{
  "hidden_size": 320,
  "bias": "none",
  "init_std_o": 0.00582,
  "init_std_down": 0.00291,
  "optimizer": "muon_variant",
  "warmup_steps": 39,
  "dataset": "wikipedia_en"
}
Each number is 500 + 25 x the weight over the matrix's rms, rounded and kept within 0 to 999. Layers, rows and columns count from 0. Numbers have three digits each.

# layer 9 MLP up, 1280x320, rms 0.0951, rows 1127-1148, columns 192-255
455526461531482529528481463518487492471484518508530543505533512454535487496432435486485558527477527446479520448502506470491552511461497489532490491479522541484455517503535520466459474426552517
475532482456537488467489531500539542466492528508481502524468509515511498526468531523530502519536477500499552530527502498501482497496532502432505575532494513484451471480537517515503498469510489
495517504478507474526531506474481514537532485499510490446493496462502492510506485519479503508495468488529505506498496480539504535526487558544497488496492515513483505542477519515512498540529518
525487469513502485468482456476472515523532503485482498486519495500527491508559508520531513474523515491469505476535500472526465462492515535493529472512503451493473519493503474450534488564498483
505476479470474496493520537494459530467539515509504489506492554521514529502557489492469501476489490500494552471518555507489481502464491509460504460498544517535486525481524491537483491550471513
502511516474536489513534518503508511499499518483512526499483465477502514477512468483480475500477537497509516519573471509527479453510523538478516478482519476519475517503510476528515491460550521
527510493476537575515544540476500492468461443511491515513515502496498491539466485504499489534482497500488531465447518479512490537498499520471476489493493515486545522545520519496558532505507477
492499544475526489486500503501488499486523496488471496483486477507491476544504472494478472498520550477478507460513578528474497473475477534490539470481496443497515519509475510478519513515484489
480507483479552492509518484538498504479489507494452464504495526530499525535503477475471523498506521451500473538494536457497493500516518497505491524500498479513495518528531515513462547468502495
492478489474470511461545506477514517470496503475473463468542518504486522479535523498463494526511506458515480506434513484513519541499479509521512489451506477496512504474462518487549492540521490
480541502488524485496486524566568495476481512482488527520517521470476514509435518523467492479530486517524477468475553476497504512505526544464512525508573459499469475493533541425509510525485481
491497481491511547516479471521517487524495479502500485495482511498518491516501500502540496487471485511513526497507507503493457490506502501536547477505479530524497501487462509509507497485484457
496467484516522515485479481514544506513509549461525483524481506507485457500516510519516488509476520473467538527474484487503493478515479531502498454481453510511520496480505484531492510489491521
483489508514470553529476505448514494493515510518487523469535459490527493528493519520522504489506477532481503488465497487488477493522573551488483527510538515474482516488503480471507475478459547
461530479468523485513548521484520552545566498456522475496528518483512568507496486501532441487522501505494488486482525524495460530491491477460531558432501533510496475511495520489520501493528487
511501517491509494514461509528516504506526524511478496534469523498476468513503493496506474443511446548515447524522515453499499510494484482490488500509509474501515473515527487504473516559491509
504482519470467489479507517498500498499483514476504475511498474481550497463486505481484521497518516552524523524551513505486457485516532497479518507503453471488471504534521479507497499465465476
494485499491473521500518472510495507505490485506522501480442508532519487533471503475515515489527466443498531518498461476493521496486517509508500479477512510491493479512494514526496492470454506
487509511487468508487442478470492509515474464505471474547541529492490497488550536481513518486465518534510522479496489489526509498517493482507497518468480498547515514467533467543474488545459547
499489533495502468520520565516444512520501490471513464511512515476500495474537494502494485468549511496499524470484552473522473502506543566458508528516480501501493509478439478471468509511484491
502513522519498501472499496449500510509542503527487490500478533483486486487477503513500524551483512539539543536493505461503517502510513482486505490497517473484457502517486503488470490512503525
473494515505455537468530521480493495504505498542502498511508481502485523502523489536481472469511555495487506488506512529501508513466510491455476475523471457549493488528483521509470512490498492
# layer 9 MLP down (transposed), 1280x320, rms 0.0338, rows 1127-1147, columns 192-255
485520502525481540496470499484504537486501528475516540485503500457469478548412490511514519458469500493502521506518521491507490500510511444527494439540522564542504477489527500474454491490523529
491476510517514530488527492487547486521496507522500508531529562494497490489452497519561505503496486512474450520521494494511530506534521525522497493482474518497492463540514496485498487487538516
523480484533520534465485518494522477454512518491493516497502484490549514496430493501477508509496529512494490493498471506485516514484466470502480494479538466506505495472504478480527531529500482
513449534496471458485481508450516490507433524500474489501494485531497458476397496491457521490487480467477486504498468515515484519531485501499480492523523482466537520498560485476502535524520507
501481468517480526518522489517516485484511473521532502518505546479512509494483486488494496541450529494482502467477491517504543506488443502512449464478495560501489546479529501499527491510500504
509501485535517529513454500494511474548490511488521509517517472520502520503419450523450488510467522483512511482490530498524512490476520516461483505492487474514503552487558484513579507481492513
490442498513480458482505501525473491465499506468459502527517533476499510513421496530515524527513503533537529521500475490490484491502499521510513494511503477470518509507474492489545513482489497
502496487526491519507463497473480500555507556522487510478474471522549529462513490474517488531504523517538512496503494523524491513486561505477471532477471497505482527491546490492527458569482496
549524524503521514505532488514533465467504489495508539482547456476518541503506516522513519496533509500494503569541519515478525476495497489521506495476491489484468522488507520530489506480505510
482468506488524509484511543516486492484511536498516506505456519519526522451425548500469444529501522498474495505529542504515488515487569502510484507511475510501543540469514470513517509489536485
473559497463504521492471508563552454503462496497495518499550470525488543502353488535459518476497481512506517486513525510485450478491533533445491496513536479492486487475514515487457510548483451
513477494439449495512538493486470502486494554503503496517486522498476493540361506459525523430489500505507477496523494490498475511500476555466464493482508511474513484520528473469490531515520513
489489484515515466492514494515505516542483513496478494511509491514547494508547517533470493512502544470505560505516460488483519473507489466512497542477530464518501525484505484494490496498554522
493493477501478482502484453489526491490517472505508500473494460480502499490481525498486501481561494476498500478461525503539478514543569531482465498501497491491490482498508478534493529504484533
521469524484476484473480524493488485466478493508456465506486514491478479495507503476508549501499533490533534501504474496536567498479537484439520512493466499526471529483511500477504462486530521
466507513493504512521518511512492508500481513491477499448498495523517514512534485511499493490518521486452516481502507522503480519455470512511473458496473505475494505487525515491517484546496478
534518515520481488493497473502508507489533466501531448540495481487474551520524524493483515516495461494511498459479544527517561467514513461464440467491495557481481513560493540542509482494531516
556521502467486502519512506517508506499489481488524502496464504480499486512399533516505479533528525506498537495493492523498477511503472509544558498505436522513463463497505530495535516449525506
494495499544507504487453521498497529508502501504495541532494497518505507538535535476478511488485496489536506514484481518465508531490530496551472501505478468475504488524529466518465529495493457
478504468517527510539480449529523507470494520496496498525523504540556513498518483544491520516512499531444541535555514470514517436542489520488532467454518491503544500491509489503546514539549464
494468519512520492489515497546459516463531449459466534470465507519519493459494524473498542517497517513499587507535562443501499488486454510476511521472514496482495509519515491500509532541511502